Weights of a small transformer language model.
Size: width 768, 6 heads of 128, vocabulary 8192.
Architecture: LayerNorm after each residual sum, learned positions.
Each number is 128 + 24 x the weight over its row's rms, rounded and kept within 0 to 255. Layers, rows and columns count from 0. Numbers have three digits each. The size before them is the row's rms in percent of the matrix's.

# q: layer 8 attention query, 768x768, rms 0.0275, rows 65-89, columns 512-639
# k: layer 8 attention key, 768x768, rms 0.0272, rows 65-88, columns 512-639
q65 106:116127142134146111141117094101103143125139106138153112160132148119142122156148167159104157163142129151172131073125156155104145096133099165114144128092164105114151126126147111156127170132136103161153146123114155131136096163127131121130141091166112134127100162122125183164153104174132145097090124141121116123102098135125116131145102116119124115103161150123144166101145125164133146168121
k65 107:122120107139143157134125092159152142115164123131142116101159144133155148143135114101167205174152153110174137132132148165103131145147155130108096117058118161153130123098121134159115172130104134119130185158125133090166128101141104133137160090109121123138117135125157131158127095152141068127144074147152123126134073110125125138160122112133162131136170105106130157127097129153130130096162
q66 102:177137130123140132149090113134059099129115111156135135141139051089113080144135112119159152108095121123098135118144155128076105176140087141141152121140101126087113099122104143106154093159138115110163128129157131151113120104125094187110148121126135154075130087116108115104175143134145107111115135107121145146127125088128153111109150138082147116082126114148190122138100094165140110117122
k66 105:168160112104095132141109108157062126114145125109128091126148087112123113145095145108127103122135154098188136117113113098093134140159129147158118074160109153135134123132113089131125101110102087119137144126157114143153084139142170155120124123118093077062125135123084146143143148138156125171133107108122164144140096120106133158085146131121102096119130101125145091174114107144174131143127
q67 103:125159089156132116123088116133101168134117118142152117192069115108087117108146164163135160114161160131122165161151139145133130147135193116175119095126146093159110127114091148102118111075147097113120147167151126137145148116138116114111121102080156115111175122125107121170121099123109117119138149072143128118126174138116153158093099091132098128134146112157163110067134128112116133083127
k67 104:114142151140127128141150106105143137142115123121118122165090116077130137139128105128103135119142116134089134138155149175120122152131173146113119130144121176140115158112084114074120124167158123144084175124134125152116131124148144112133094099087113123128143166142170109107111110099130166124120138113117145151139142117151165140122123138096148141200169101135107156086132162095131135140113
q68 105:097149185150056172078140129136125133110100157125101133121128132111153143163143120152110101140116132107120132121103119133156076110103144127120141126148136109120100154129161093148127119140149126119136161118129098101088126100092119133124139121106094166103164135126105139088106123113148150130151150090172148120136138143124112148153144123113109100140123092147130160117141141151173143169110
k68 107:111126174150101137101119097137145120122095120152128120127132136149135115125142113131113172104142145090109114149140143127140114111120139098157113166138170117078120123110146127115125156103115095119110141130146070111098111083109105121110127127096128152081126139156121141123148175118166152135139128130080132067134129144100098117112148109121116117131144170141069100128159109166145141144104
q69 107:154139151119115131134128159146063131109108109107121082096123160082109132133140095164104129130155159111134154145187094116137142152165105095157147125128147122138135131105142133139133121134130142150117075076111124115151133179140120128138115125106095119120180144126125153091099128135137141089123145122125090115072111155139141103159101145148151119111115142138121140147105151116194171134117
k69 108:160107134102100161119136135093123120082102159127151116116117137170105109133130066120101138159147146143163122161122137134138086117133113122135126116128133122162133102098140137088134106122119181138157120088107098140142144118163128126146108122111116148121146087142125109139121110158109130128150138157121122141146113123099131156111121163127118132156110127155143107167076118087138142166156
q70 107:096108087119109136124135129153166119126128134161134122129143108110132136125099116146124141109135143109131115124093128091173126138139085150114102091139119098141165094140102117132088125100106101126146195140146191124118117123121119124118181150144171111126126175129088115120121115098185142130126124120130129114136138122141136112136138086135119120149132138146143134179146145152171120142141
k70 108:119161092170157156122106127132191117138139103144144104146135105143100120150149111163133131151141186128150101161139186105141108116149138144150162096143151110148132118123112108094158125124097112100130167104121143122137084128110097117142180155162122111118138108099088181091097158119126103099113114136155156154072136134138155123157083122086153098164123132149088112162100149107119091181139
q71 104:173089104122081098142142109139126122135151119111119142123144156118147141166138119152134120086149129182071140166129158116121170141159133178142145144131160134155123143118111141123122113103114173107131090113165124132132146133111141113183151107148110136140142143175159110125082146106124118188116113121089084139137116112119163109162123167148141160130138124163113096117140108152087128149063
k71 104:113129111136117089130118132127126146115115136186126119163151135118152124167109093107130141093130133181116135143118126096128118133141169127151126103115138131164117159144133111151154137156146118136115114086157121117087139144117129121164146100147165128121127171132091116121096129103139097166176151122101131112094116103093158125127142140113120122103154169168118117155119140171155132131115
q72 106:135150121155118121121102122111124157108162060171128110193105118111136153084152129115131138143151148119125109149158140148135139133109136129108179136153131156115142175093162116157132107121123128125151132161107149137090142101150076086125134148120140111118156149167170122141135142088139105107172135151154174153115136105167159134129140141112135116078121105127124096163101110133151104090085
k72 110:131169115172120157146089131134128188134124096108100113107108121136129157127171157155134148131124144088146136140150110148124116161097133107134104094141138122121127133109119110151147130091106134133180119124144149150089123137137125136125147146162150104152101138109077141178127145113106143082151099133147130164114138127144187135106115157099098134124153097160094124111149077134101120118133
q73 099:117146174129140117129124128101075104130116101133126140111149115141142100136135123138154134130155152109133120183124127106112139160086151090102101145106115098149093123143123124087155156105097119093132149148143116113179085102163131119116180140117115121120147111140116156123144138123126127149156125120153168127177095159189127112111156152122119099132123150128148163104107113144117124170143
k73 102:094138162120152173134121126125126132102111113143084147112112148110114092160132113153120171137144147131151116135136134118104108162116175091142100137102145099137130168114147133137131081105099137127171097182119077156125137137073136109128126190107141101143146114136157151127081090171108143144121143174168138117158089127169170114123103129125102142123145142127130150143075103118145118121139
q74 108:145116149105123164131138112119136120158114171158095131162116106162136186088161104120154139132112136155096110115133103134199156140124100106126111155074104152127099100144124098146121106169159151103092136182122153146113145127166114162094157120137092144097114156122104121134188139123169120131138097151120159146120103123123131114155123126128138121112142185145128125128113142167102164135094
k74 109:143089145095168145137150176121146141145116146131109106124099108178092130120136123149147119123082127165089159131117109172100142139126111066146147112120132093107134101141114115126106162145106149131093107145119122095067116115096121146080129121161113112131154126117142110122192120160134114106127098121146131139127157139150136117167118084120092172168116126177099117155126127110125087137088
q75 106:084130138097146128130112142130124144092148109156075133138116117168134109105148165140113059148160167142124122153090121125127103147144170103150101114123113097131129080116113149089101139145120146154099127100094172124116155113114151141094146115141085146127134117132110112106161165111121111104133133129132103125140106181141105115134113127200094120131109129112096123133129137129094135081134
k75 108:090153115091141091133108088141107106107133121150161105084117053115135143118139180141080129104121141167128148134160150101131126148115138125140094143147111144129125151090126094116124131144132126118127145139118144101133136128061135109123108083107137100141113085141123118117113132131136140139106074134122150124136136148145125056122109154149052120152175127092051107132141152117126119104109
q76 106:108148169094163079101154142123137088160139128155138133125142112165154133082153099118107120105152131140144081110153124116082102122084122158146156127130110165114133136117136143090103141140157075119108089107178160114145141065124070148145146182114145130112137103118136132105157126139164124166123102144142105105073148092119092133125121135118137155146107165115167110089108121092131091148148
k76 108:131113121126165117145101097150116122121142119106141099145162136106116146148156121130127132065180115183156118137164129162112127112075130112146149143125116138133128129125174166102166120168122116087106111145176106147156153117118113094154132175113119102160117073149141139071114123120087131131135099130118119175134125095084133136112122144130091113146171172119112089126131109104111092094163
q77 105:142182153121116150131130126071108147093108110100153111107158132124131127149124083148137130144131132168136143093127115121095155122144125100121162140150115131127147117121113142108160124142110179149121158121127165119140119104123138167094093172128105175150154169144149156125138118138122129166117118093142117118140140136103143136119142127093113168123134117088141155138163097194084157140149
k77 107:135117130121122116126146139141142131107124153093152113153171087125154123100106139101144117123118137146154140126121134139127136154145123109132149124147110094126159126117150181091176136141131140160114137144131145133133107080151153150131075135128099095150170083167151113108104125169125126181146121117161121105117175157080152137098137115085101148127082117142116121123124128119079132142106
q78 105:114135132087149140148153144131108133126128123123123141127126136138153150105117100069123147126099093135155161148102135073103114140113108148149124171139103154095121113096111126091112154119150142150159093172143150131104150142105131107078146185162104141088116073135132133096135173144122098102115093133147176188123138114107113127099114098178135110121134198118070106102144127094107119111132
k78 107:137214109128142129100122137100134118098152107065133132129152137113164121141103133117128158096105130135136111136118121099118125136121124106163126120157127112153127098103122151121156147118114113131112118154098158154116122151115137115132097085155101128089141107151090138129117142110154140143083140127118114177133098105127129129104171148156153180137141119131126100150158076114141083105107
q79 107:139126115153074137095124128155077094085126118120163167152109165082103155114165166107111167149124098108131150143159114138150177139104138110102120101159146113131134095134126118109134146117139153131105092136093122139110111103153117156102121098111124115136103086130121122111139133157158139145105097100127108127137159147092120162123144097131114125116102104099115160155115106118094116142070
k79 109:136165113126122136131101117146127167118107143131158197128114165096110122154097106142132136165157108121150113155176109151146122148127156135131109151154128128130137178118124106157133134116118104105072143117103136172122112131190137166125141137108135091100169128069146126145131096116118151129142106122088103148133120110075099102116155126098147144055149138082131153155118116114106151168106
q80 107:127110128087121111145146185121140153116140127074126164109155131164092111152157131173130125124176069093149159111174143085148097171107094097142089110107157130172140104077162156158143141161117156090135153128106151147108141132174126141122153137112083140125089095114122110103151123111091144112065139174157109109115129103130146111139094125111160121133174132084139157088145114143135114120122
k80 109:143140145104142114154107135175143182107117095126159146127105147168110090136126097108133125108083103118144140125137151114121096141100154104091188149095154104135132112132133148120142149124132166110130110088119121147116177143155125140130173133163112148134110088125138093104132122134114150159102134147150133130084121127129097159144101168122133125131103152151123178117151154144127122092205
q81 104:100090138099138115149156147135125143126123101110132162120128128159126142146149152129171145117154137098156125133117122125138118121162132114117152166115116121077096159104163089122138150124120076098213134124119122122092114101094134164105137155172157134139146128124138133105119186164132105161144167123132072114126128143122091125123110126123108129121146118145158109109133123146162161112116
k81 106:128152154124132119133134162122109124137113159168110140126163167124106126144156153097132115146124189150116109086103125125096116102099128145124124179108108110134074193162116110095105104095111078138169149117085092130148128120090133161129115113185139148104137161107106105177148150133159121125157144119140132124112125129138126160132142173146130139113096168143186116121136122143099105115114
q82 104:092112146136131156150114159128129108090163131179152147181116129103097172110113120139112111126112077101108125112081152110116157095128094144113138134063103094116144166146133110162146110100132127124114137127097142161143104171132119159121161067121114131168107118110119159109144103101131156123126134113134138136097105116105126119103092119094162155109135140132135114141146102107141143131094
k82 107:125167113179134114115154136102133177072147173107152155137099101144136147148095090135092102095137113141130113124097111147133136100096109128154115123082110099105134132117132163126115084085084141107117146113105120166129137117096122148152122069135125104154163085151140165130154139142136126122112084153149153130124115123080109132116100143096149134123129121113118174112165120140086150122115
q83 100:118116119173101113120122085141154147138103106097106068107125128131132152109095148117132096151135127127140143141128117130147132106123152123106133166147166152176123106096136177122127092132097151142165128093115092116138102148124130102118103123143176097112085125118127143137089137102099148093110089148137121119164104109102165131199120134136101133121093153120119102138106116138171131130088
k83 103:135093152142098135099150110126159139113115132110124121132130126095119096138097140088158126109173175134119127121164107125142130145136105145156142143099146143138116110092086153214110117150096138076157114131139149168175091098095147127136137099145150105117099162125157125110099150063120149146161149147155110129158151095116115121152137122133096130117083147158151133132111137149151121102123
q84 105:140131132146071125088118132182112104143102115141093124127145080146182118140127090177135104074147113128116111144116135111154122147102151102107136108124102171123119137147134117124145098120133138133127158141135147112142130137133115086127121127125129143158118137149129088139156146132154137132134147145140141148113088131115161144137118122126136127125094168129152112121146130109145144097102
k84 107:125110096143106114096078113132113101092132147176112158123111104133134126104144110139148101102123112091160120162127134106122165129098171100141145132151103156150121142068132110151145083169089100133130143145110130131106126130101136111127129126153157139138141140082123066116131174152121121090133114113139178121121128150115140145117148132153137126132127147106188113134175127135141127172131
q85 102:137115092113139107116081108137144098133113120121118115171124126122099116117151101103145144135141078096111123089141181154115163153133112081157121165142137130136088067110115124163121132131131115121126107097152113071144122132127146120086117117166144088101195139125120128158117156103131087122146166119096118139083147130109137151085109138133098134087147111095141131148162126168083148137167
k85 106:112093115141131105165076144164119155135140142134166130121125114117179134130139127086153116148132099149118096078147128132126094164111106111181115160119098147107131151134144115104152130152137146120160133072152130086127107117098122178103128072106136085123179145141107155135148196143133112149131137146106101147082165126117133158155152125111142155077138163078093117144127172182143138138140
q86 104:122093134096148163125120115096125161135117095102122141134139139106112099138095104157138146125153133137067133124132152105147165144168113155110110133168091149136125154080111129098132161104144144129107138113141139155169109145133142166128116142145113116139114137137137162128115154132122161153127133164145141102039111162055149132109161112159140094154165104093148117086121147153121095121108
k86 108:165136177135098129099128141125128129131118108113091130122130077105124105095129117099218125116131121121082145146119125090126146120101093143133120113138117152125114134102130130114163148123122184132104139114133111106110083127164180138110109126146127092136137132146132121126104147102136120132115140118139149093093129132137135136109127114184121082130119091133124111137121123100071124117127
q87 106:132102113091156137119125116093068124130133158106154106119114116140132153143166140079136132133121078124144122107144162121148094134071146095108099134098136139120104116158132065150180106096103099139105119113152133121137089154146118106163156147105133137109155123103122149105156087135130153093148122072137147121107090123137149161166139124083115162169100133142110150150157102137155136117119
k87 109:150100108146144141156112146104116130099109168140128117164107132166141126131158117139166124132146120097147134132150146104160118111124107069168181148098129095109134136158163119157118133116142120117148091126085108115107115123130145144092120149167137125151192107093114125116113127120123117126125102120134128133111098127108097119135121122102113128111129139133090176104103095118123089122141
q88 103:144137118118142114110150108168178152133131066113092140118168172096124158085113168155131180122123129120155142154118116143128115120149175086153128148132113082154106114073141112098149141132093119130140129106145133085097155095118088143127154120145130120118089107135111162166117151096119107130135145109129143090164147137151152142142159145132134133106163132171098124100139122168136140123077
k88 106:139158117119086144132139140096127109176104094127105146167169137133100134113118147164116149144131138118144169135085123153084051138141162146130131092095096108134113177105104168124098159141135132130130078116101108113117154162098125085166170125137125069136110100118132112124126119153124135133136142120102088109134187129188155145130105116126153095113123109142112099119138156131167138165115
q89 105:155153176123079086144101152113120154122161119132130165072123116183104106145171113093060148111150154121105126140123116123114115156086103146164118134114126084132133120085084091179122129118142128140137147111093111089151116102137142117119127140165145117137164127102147158109105124109145145131153122158156143128113118115155138141119144140146124107146079124111152164157125109087111149151158